config.yaml
n_kv_head: 2
norm: "rmsnorm"
norm_eps: 1e-06
rope_fraction: 1.0
tie_embeddings: "early"
extras: ["local attention windows", "paired heads", "capped logits"]
init_std_o: 0.113
optimizer: "muon"
lr: 0.0103
lr_mult_down: 3.0
beta1: 0.95
seq_len: 2048
train_tokens: 98180000
steps: 5993
Each number is 128 + 32 x the weight over its row's rms, rounded and kept within 0 to 255. Layers, rows and columns count from 0. Numbers have three digits each. The size before them is the row's rms in percent of the matrix's.

# layer 9 MLP up, 256x64, rms 0.321, rows 0-255, columns 0-31
128:123148115150135095120064153055132119106095105092090113144135091146121150122128154133123088123096
096:148145088085120094123099110109177139140176135145099144154076125146148153128111088148098177119152
104:084072086182139124058151108105094119153132168121093156118106145049080086092092085143111088089121
102:124093149108114126137084160110097093102108161180128078124108093178088089152086136098136132164126
095:153103120076119099143173136110137097118118137149125138120076111096128116190170118160163067145095
097:109135147151139123163196122109089076115112122136177156146157146157145093098149026161160133086163
069:116075128108135134107180119134141143157120129140112156177130136120153153171156179160067164125195
107:131161179107125157079074142070157126179106094130158157076142138097121123136114125177135075151102
083:082147135104124092144204164102091129133165155118064117132123179188141119165135143149114212124099
110:140079164108115108130143165087102114071087138186208112152110141156157138138097158127164115148144
095:127087077088155147153149078104154083065134147084114086106156128090116106123161118081105084126148
098:139140156131152156096104082088139122150169109121201088123082134090129097097142166124071121160102
062:128188132166132120060122072110086132148173088154173137129072127096152114071052096170092150114135
092:118138164175113132142071155189178193177146149123123197131142155089102113091087136172127181121145
087:121158131142119133131151172179075171166150121145155067133170105132142138101215151178091123141175
098:162064147088131099129172121147108119173149102118090185087102081102171171164165152108135117171165
090:141092204119132128186117112166093141198137131153142077104058115143097179110149124169133135124137
098:123158176104095101155135121124150115071100124133126151067162161190178175171136112122134111180101
109:147135125109131122141122223123098112131135149039140203085150151131061173157119113139106086123095
095:055147065096086064117086126106081143155171100161152093125128143097075122144127146127073094162088
100:110129127129139121091136099140179137143157080126122159185055137201132161113146139118195125153155
105:143111126125102163194113145200105151121156158107141151133156156101168068131152062134076097105170
075:125125160089179123056113190111100121093183153105166101147131137124171142080106135096079154144101
109:071128105124180135087177114094133123126155133150147136107114110079102092126171164182110162122118
102:124134159148112154081159151111095074098116099102110165179130155124136154091082132110176106101139
119:152166136170124070095154084082115154098172118169081159187120164152074133088111155122186132156126
099:114122175159054150081108165083163130131075136157144076126149126147071140161115200118135083131108
099:134103071152167141092100183143192077124095122127132140153172112112155114137140171161159083104170
101:104150127122051120116138079142120113159143117108113167091102170123144149150102124149142062176136
101:106163089158098143145194091137105140128137110174145062126166193107173120175088165122134120188122
091:107101071105051164123130145109145183106079122141143148121154097117130223136118117148131160150129
127:144203150095196084126134102140106129135161149164089132078141126095115091143107072119099160108128
101:102033121143165108074100126126131117117094122124148125128126066182162189118160059104100124154130
082:115100127104110059060180173064128155070171057167140120157150135104170109111154109131092121086147
108:175130187123127113156118087136085145186121193135081142090195063122147101106105141123166142102082
113:080117074183113125120116151085172134176098166129125079171109115127134120091124207123108126111156
099:076134114074191109156132100180105130143146153128154056177160147148110156099112080130106125127095
097:082094119152176140154125123148125140161119161132105086151165098163113065142107132171060095133145
121:110093125102137159122119131159108132112143185192140095129083118140166187110113163099095181145096
093:159183107133133182115169122096141161165175157116135129140052090116195148126111174115107154083140
111:140116151153136162143134164162154111196101145158146220122113120171130097115156118159167141112170
067:199152132068156145114136093108159094133148126118148169088144125146222197113101124069109160103184
091:164104104177157065181180093088102119163118122099113174139134096102118074140122146092112166081162
121:088134105089059104176121147083141094112167132192166151140088135130123170135135132148151132094158
089:112125151035159140115126156109074118098124092110124117103092084103105137137192193088115118146195
097:113054151126159098064178163128083152136111124134164146156106157165211128113152082091158136144111
085:108143125160039163157206208120114141146101090126102132127185127215102154174097174126136139142150
103:119143165071098145128102144118201127030130080168164160160116158172122149096172166124130116141100
110:093153100140138078127176167113156107147137114147148121158114089189201118120144091129157176067130
114:089154137059144111130155086158115080161096113140122162115067118079158191159149153095131107101145
103:113106136149114150099134131157103173116144151200054103175154125192110182161119120164138087145181
094:163137145098135128150204074080117116148113072106158076145090133156120139145207155145073130140153
096:106159144173062186150099170100125153118119105148143148182063165124124103124096158137156153113081
142:171129140187072161115192214144133153170092100151138098110133126169142093117097140162082167120161
084:080145082092133140175125138109077122143115105120119172139101099137133158160110124112165110117118
111:124121043171175087082100116060100056175177149102159122134102127112131167112169125148166106094154
100:102194151103138091091106139192126168132129131152120081054134137131123121143137097156164133102120
111:172121141072147163197105187091134135099155134144111168120094144136181189138146067164109147153134
092:101118112104115138163162146118122103182197145101131118122103140103096169171152199097133097135091
104:157114115080130134073115134155089160088121206143111127100112118156108136165137101160102174148111
107:167148110144118093147149139043121139188105071136101129100155122124135174156112095109134147067112
088:194127132141097137105129129124106162081159115115146103131109075146107166104137169109122173131146
107:097100104133152069118117100134132139141156129183088136130110139096131104118106118176201098117083
093:151105132114176107114133130103180089143178139120154128108120146157143146072116204091174110132117
100:119112153166134071100137156109183136130103125143099129141137124143151142149090122184218115070157
100:056127126101096166093125188127132132127112078126144186119106157079135184214146163180178151101126
096:145046080136111104093112135081145052177125114089137199046091100140159100128132124109148113054151
096:177114143142134162155113189101156132082121151139099075114138094148116119107090163132153083152166
083:151145081104106117160164115167093083124157036189124184087119115160149153124154137054148144100184
087:098105155158077091127099164084107098130123104122106190139108156128107156123114147128079101102192
104:102142165179131109161090162083130184101140130144072116108103099106099076092097160151060125199155
110:088087125112140205077098109172164152138076162120136133137141187055104127125131136094138145138183
094:168132197102087126099178156123132094089123090101192153082048082099139089136139097125194119082119
105:094150169162121105136147089107134172161093085181052145107134142108156086101145184136129166099106
128:123122079125056067128111126075102104156169134180099179136091104125152164152136150158174166111096
095:083118151120117183121153085061137181128159096084128145162129149129168109039110173079086153119130
103:136227116110109076192141146153157139188075124135110068097136131133145164105101113163111097141118
110:080177084138076111134160079053121123126085077147191118171148131119172151102133127167155117123094
064:126135150057158151136119165107119066092099117094157127108152144120164066167136180101095129103149
097:100206186100138082099142116132145081153201138182119074158103145210121105129131171157158143125152
074:066145133167114094083146155146081165123109189125077134140142090146129168159094127115204131134146
112:111150105085120117089149174099149186143144126109114125133127109120097157056116200086176136092140
107:108148133124111106083114148121069219128187164149134139113112189133169150116077106116069134149087
081:180110138143076168137163170080145135109138130157123170080128172091169116109096084085111096159181
112:156076110048073198096189108166129132121155145126113133100138171114120176119131115110131125132125
067:089063097143077110124174158109099123161156136077111111103065147129106123165123152199132141113111
108:093142119153085128088135148084051133087080203162136076118163124135117177164068153169120139123142
120:139124140149114107132073134080097099129070151145175112166165139061106150128058213170107140136125
087:189081120159114119115172062127168149095118110163078161081100069150149138182138136111105158125110
104:094200146099108135181176090080137089205110103138127144178117087139163196131136147139112100146130
107:105119184127122165103141106145170131134153121150190134160133125108138095183189190170129136073224
139:131123158090098120120142134174146146170143157108177109094169106082088159120064217096119180097184
101:122140078095154059120127090082108097145098090141075118116138133084117190127107137152150139117098
079:132123178137151112129160116137159198143187106154116108081055175133158149139142073165129105152085
104:103156118150136114119146129083153080160065062176116151107115133126104117124131128123117153155147
077:168121143135146151088204114116138094095108077136147168085109164126154090170131167086097111121126
091:063109082110066158111114147140093171140102115117108084145108124086155177152159096114161115105078
081:111126121167090119169141185138108128106162177114096117162118149129139146091049117137181117101199
084:175109141139105135128111115101139189144129121097171132123084111091136139097125181134102173212107
082:134123171121138156151188080168130137112118152143164104119132168128142160094123073098060114173068
115:127085083108153140111165121107100118080139135186119135139108158137166188094112135068071091168085
084:125132107065121096130178065178096123047107161122131142095138134130132089163094120099105113173141
113:122123188046138106128127111101128125126085159147157119173160108118113149125086178130125132151154
082:073175177147168064142136134126170164120113116131098134107078146146095139068142142198118104124134
116:108131111130156176169128121144101118169099191137140077121167121035132159058088132185118168095143
092:126154109151105130130121136125196152133084135185092133164058128102134132119079130128132095127159
081:112149149169169085084168044129126187106109119103107098101098115074167156105136084088121160143101
109:162113156160171072097111159160127124177108151155071067164176080111116154196136130134087103093081
087:131138130166117106128125128177138145145176162137147097122184149136089134130126162129070193091172
090:107117078097140104212144108145126094179092152145163150115122126168165110131119081096145167120156
094:143091178088119141068085120072130148137095109078084126023123139089131144157148135114108141145094
129:082114186085119115093121124126117132164133081100092138116059121115139198139145107173145060105126
096:204098158070117144127190164111197137152150148141166128116125096183118150139132131063159157111140
096:161106123136126171153084113132094147130156143184190097123080149089140155061164112116083157203122
106:064115122117129125067090073126162108156147182104037134117164075101066122134113187098074180121130
087:163155178128103085139160073152130121108113101162108152091128083166153165135166077151204133102172
065:095139089164074113123174148154085187125069128154149171177087108108123158153138091141120144077148
101:162125143124152142130085122151150104104050170147110113090133122152143077120137131137086194115147
110:166154151123139134089132158103144122178116117172175159145141110172084100107195215064159129144146
113:136118112065084130098116123065147196155145155128127120151091085086130180110072197124061151105121
119:115114108132096135123120112117161136123138085123217179157127122138081117161176183112108112135135
117:188104087111149088153101117152092122167104156149069116132209106122147127113086127099120133102128
114:151134124081169148142159154165089120140126148114112160157113139123106196124111113147117085158161
102:127101101113166136105133124167178135144177133128125137109113088099139137130061202100134128157153
104:142121152147131158125172157141193128129092153140147146074127140019140109111082158119134142165137
098:135124121127075075114161091127128098120123170154122109150085116149130132166118128166164083092094
103:143137113087126128096168133080118096136127108127051199135126168093163164099138128186103095123138
093:150166159107124129160062137056126113072140120153133033155124137098122137125133061114113112098106
101:109077081104106127140171170085127098101117092123144114116150172079141128124190140163109089128153
106:135072120128177212130119150136053124180095120181158171164112150087119152166091119120127075090132
096:086026125087111119131118160134139161126149096168145124186131120069180087181110155110174071122112
111:120094181138133172136100131121095159086116119110136177133091118060118137062077161146079119156084
093:122154167125091163128125156181210126116143112161094103091142105111126109156127171127165184157216
105:144137194129190081131150095119117118140121159142093061088138070125140124060144025126112113153146
090:149103113146121093126101189100084101159096170110116128165080074173147110092152156127156116081174
099:062091085141144049181158172140142060110115225095101118131128119141108100143129127090167160080129
076:122122178107069093116141133132096149078137082114131105175127178081110116141069129108090116050124
097:112118084143132100119112089116138109156142120160140131077067093116125133171128124087096101141093
101:130115095115117147107170124103098165108121095150150181105151167138139139043094107129167099192099
120:027116152087093119099160132129136125130166139142147116178075189124137152147142143130126115115172
111:105142157197098089100137086120144148166119091071081103121128063086122071098125082128190079111140
099:072134093169163123160173128152146095155115141143099174130099100145153165078101160113154156156104
061:109120125145147117193163143126133068197133092090142162111144156128128122110137174136135109066205
104:109101130128139165106129101126158124153135110100136139092135154080081081126139123134137123130161
102:108157133148154097093162178110116122144140150143112138146188085104111112087078068133174170070080
088:069108170149142095160177125078126127113103088101130168079163098101099134153077180071095144126091
100:130095112119124153081139165177100117130068170149097160151104182127178155111137147148129109175108
095:131121165142106137175121185145121158121152135111126088139071173070107075114108101082166152105192
111:152078145137186097109172100128111105123108167080106116120172143163097088089197108118119103132153
087:164144119135102147098107162138089079075141135122150123061161089144159108092111113120090101155131
096:084176094125164096102126134131182134140083073181148097183082099126071121120163103146099149172101
103:134104111164149164059158085116189092128139156099138180148056144056111093132155171148098112167153
124:082065152151113070128126101097121149100118146155120063135096131125117210125136157156179169088162
106:155141155082169180127128117168137069183156129183117097148096124142156143092163107148151157094150
096:153144156159117180166171121141091181117132126158091124141133189105158151138089129101117122167127
106:043128149100128149104144031150185141134161129071161131122154147189173149113109112082158109112129
082:083122104093145138125146166134119098111103163142181085119156144120134159203157106193133154141055
108:075105141157183149098164131103113101182186110155084111163124138190136158103110111094128137095147
086:129155116096182139103169154076145085105141044176113126159141150141157087154149108122139102141095
108:162150169157105113119106159086178142154075170125077098120100130092154172134125107129179103126170
080:141139141052157144107153117126120163148152116091088095178177163128082120102104039148156101100183
107:081150141151161128184138089216096153165120153146089075142105163162167116147119067151043083189102
090:126103099148222119116169135127176093150127141190130093097059132149105153104119099170188112116139
083:077181157106141117142179114099168076131074073144129125117145111156164076163134123124109100086126
072:058103122156097120096147134141108093161156166185132149132086093122183177167066113112175117124161
092:114099124095158087096182118190092163115187167129137124109081154110146143168148099185139102149129
129:157096138052153121129131110073130131116106109132201088117128077139105129042159167119097137122140
073:131140091103153087094117103168139099122185133099103146092136108101120117122126130128145102125139
105:134088152133134161113079152142053158108091152167090119096116178049149110141077146129125133160153
116:177175084106150109178206108065180183151179167143093149118141117128129198122140134106136138121093
108:116119168145116113152095195081106121041126176156110087170091115155136125155071102147136118140175
104:106129143130077112171076190115111164107135108116114217100157110149144137148078171125143125129145
108:151095153100116099159119160116175139178141123101090138134167145126184079118167145177157129142174
117:125124086121114138150104133064165119130159088136177166140071153077135151123122166105169118161122
079:108086153075150114114087154064079115132126136127129111158155064094141114084135206099083101132165
094:108121084135125121092110137090142097115115147143147103167155109114155164085053122077139129138064
109:118134156106099197163097115125137088159158143178154178148092154122098120150156121150086118096102
082:145128135096164085100135118140137082125115125207106140074141143105137104094075100174108195091099
109:150129175107105166160166209092122105124130151119115108124114120185166152166155064142139108135131
082:112112117130130126112145091127130096169147149101096166152141122113105122112177084169161098096151
089:091081154133115120096154140130130134162073145082163120162071123159116113102073203094164140097163
098:077126118170149123093167088143152086082176092168123130049124111126064117097134120120090055125106
086:116111083146123105094136126162098140119083089175150089167209176097119168084106072150160093092107
110:165172118130125154140132163132075119156087125118179147130116117109135123116061104070165148129101
100:151143117107148158128168175107085151157131129068146136135154132060127158127138098155140105108108
086:128129116096177148121135110131131136142102171114087108130127158121189140113055159132072115131131
074:130150112067126091146103160163057172121173107112108081120119204084074179132113113136127181142118
095:114133089106103145075123124171132051146138102144143185104092162123178161120185104146169134080105
115:062107139125113156102115074128210114106063138145125130099076104157126137135110153101133120122161
106:123142183103115154127102145084094144120132143132085128129118147048150118063142172167113112121104
103:140129105102138160129068150105125138152147106117138146090098135046126128103110092182076134179095
099:103103159141116111067125137076123106119043139105128190148125083130153113110140127141148102184078
083:132110110097110110142123197140156112135205131136098149110105119198110116155121090146171116166193
109:150117089158112138109077138121170097104109092164186170166051119125101109095127177132115166160132
115:060119233118140151099157167107150131133115118166146103145188115099149152124100117104063105153093
117:183121159100163113124087174131112101096101185143116170055097175117168092081173078196127132157122
109:161120141150119073145107157138082123100106142138149068117100177145181157166145161152076107106104
094:097085138144141104147141098112128171098127116095110152133033177069137160111107173112169173134175
093:168109102062094132100158101088125138105156129124106106086128120095145101133154215111074138133163
098:199119156048180107116134118097113136111216117135109136096153073123159136160121114111103157109101
082:137106114108095149082169136107140143151127125119109202127150150066074145184102135160077099117187
117:149134098038103102141093151103161124142140098080138139159108147112106153122154197105123108158214
110:145117140144140127023174184128164123103137187120121188123114173155111144134097177056084143150171
129:134153097153077087078138132131199108156111116107099082080134114107086128151103165153219121112140
117:163161168141091195108116129062133107100121116199132098168114136155099133144108152084113116163116
126:110089188125047115164125127115094153093186134116102152101134099122093046126109154181075178147131
089:173147184113171096116187140116038147140165103140085059129172138142175176105140115105172125113087
111:195129137089139097085163124113144119147104119167154150136177114138129176092078213051213110131149
115:147110164101138103039092209135119119153133140129189088117156151086159102108117105112196092118170
123:111117158134109142142103097132129092122105114187076067171107116178108126166135116129160102079144
093:073125148147114154101153155141169111131156119154140159041118080160180074084153130120137099130129
111:094102155106084142160100205097106180136080166095134108165072125064213188070105125135108139116085
101:111147171071096164139109074104151165093146106151143151140118168152183103140161153116068148128119
099:100070116124167156049176095118133062173148129152116135078134094134167165091109092086094092122152
084:145174082151164150100117100096133154084162103145109106082130138089072155132113043133144139121115
053:134111144119169158113122094138150162141091110165095093129153185124135195096141122180081110065125
106:132104151155120098127151098125095106132087108103054128106090090135101135092086176121167119123148
094:103097081094125134166138095122097140081083090158196135145067168125155162119100198090114133133142
095:077149092140173129143205150134134173126131091081096135189130137123086125105099118099111115094101
096:059127169170111079183109116153101119139094192102104124066091087100097063079104122123125158135120
083:140122094116143109158161113156126148125137118203175152157184144073124200097075146118124110104173
102:133079129112109150124140198073136107143127120114163167055118177202140127165216076123120099079163
117:179116162085134183103088120120114174139173160211128117153121131086173162118086122111175158089158
057:139150151127120101079118117086124157150128131152147069110116134060156186119086072108138166110131
090:094121134191106139130200150136126110094111121179099153133108052172151104107145114207111122107163
090:085106104144171123102147055096209127100156180155136101170114113087148126096110145143114126106145
094:129117061142088144112127147108094091175138131178190211106080198111131118112137100092143133150148
103:089146154127142117157160110138150141107146089176136110086159086155115093126069130179150130133135
110:122155131129122198136154089098197157120165159146145111111118136096121099140137179150092181155194
108:128150183093161137086107215160126182158159206136148149173129141058110117137146146179168113093095
098:146140073129141034204113208138109142115102078082084146172097108133128153142120139121111116137121
094:097170165090098170117065166100131159125114138138162059108136162152197160099120117122119163135130
101:181158118121046212122162181107088127133106088156101165091146174172097148163101131169104119146130
103:146135140130157086119072151147178240134116133141098142094126125091072126141150187086131150107126
098:124090120125121114106130101114143151127082080170111063114124134116176154191153111133173107121062
099:101066144151068152106128097154145147123173135143118133144061127172108151104144163144157139078140
117:079094146113111108153074148178122152144136146108083057111089088121084095100084158166161155123156
088:196114107061121107131109139136154116125122121122107104148207092130089091091086159125093121117108
092:110129112079082150126119110180117095200132157082104140138154086081120176124069169129081166155116
100:171088094123067105090126146135115169132147123127144116100122122117087129120115160114121129134173
081:123107107189160094148164141134143099101125176140102129114098087097153162147175068117128108163155
108:154116186050151162151081149093159160190143125138119077137154173141095190139165149102139170183142
093:131177109118133089118131131123142153104105116127095123121078129129174176093057115190064118186180
108:136134125132188069082146163094158152182171186141088147133115085169117080090083158109109156131128
097:094131118084152141110138124166149173130150144163130111131140123169149112140114073179141143103049
076:144160113097067117154127124141131122185152182167169149123148149119123149179144179137145160141177
125:152194080112145089150103152116145130113133130155184141178131131146104136121158209096180053146112
110:188156082152185133188157093139139131166131141160120115159130150121124143134132201104087154156146
100:059061131141058086155142116142120173091171114118104162084172109145174129090142164101093114155116
105:130098122161102157128102156100110130128140123112116117205116158097092144159040124084154098139088
077:147128135090120138127167098170151134110126187183171107104092113147130110138102109143204095092071
082:131085101113090097144158137220178139087083097117153136176054107101108077105081172099162105096181
103:175183157160112189108097135089118114139147190128094089079087046088164117144123109182105121174116
117:095098135056099192069087105109118111145183111198143103072102134059093188110141134173088131145131
093:167125079122112089065162112155127113109120197148194133168151161132131193094137174155132076157112
097:117137183137116046094089175114071124112131093153126138113150119175103115127128114122165154145115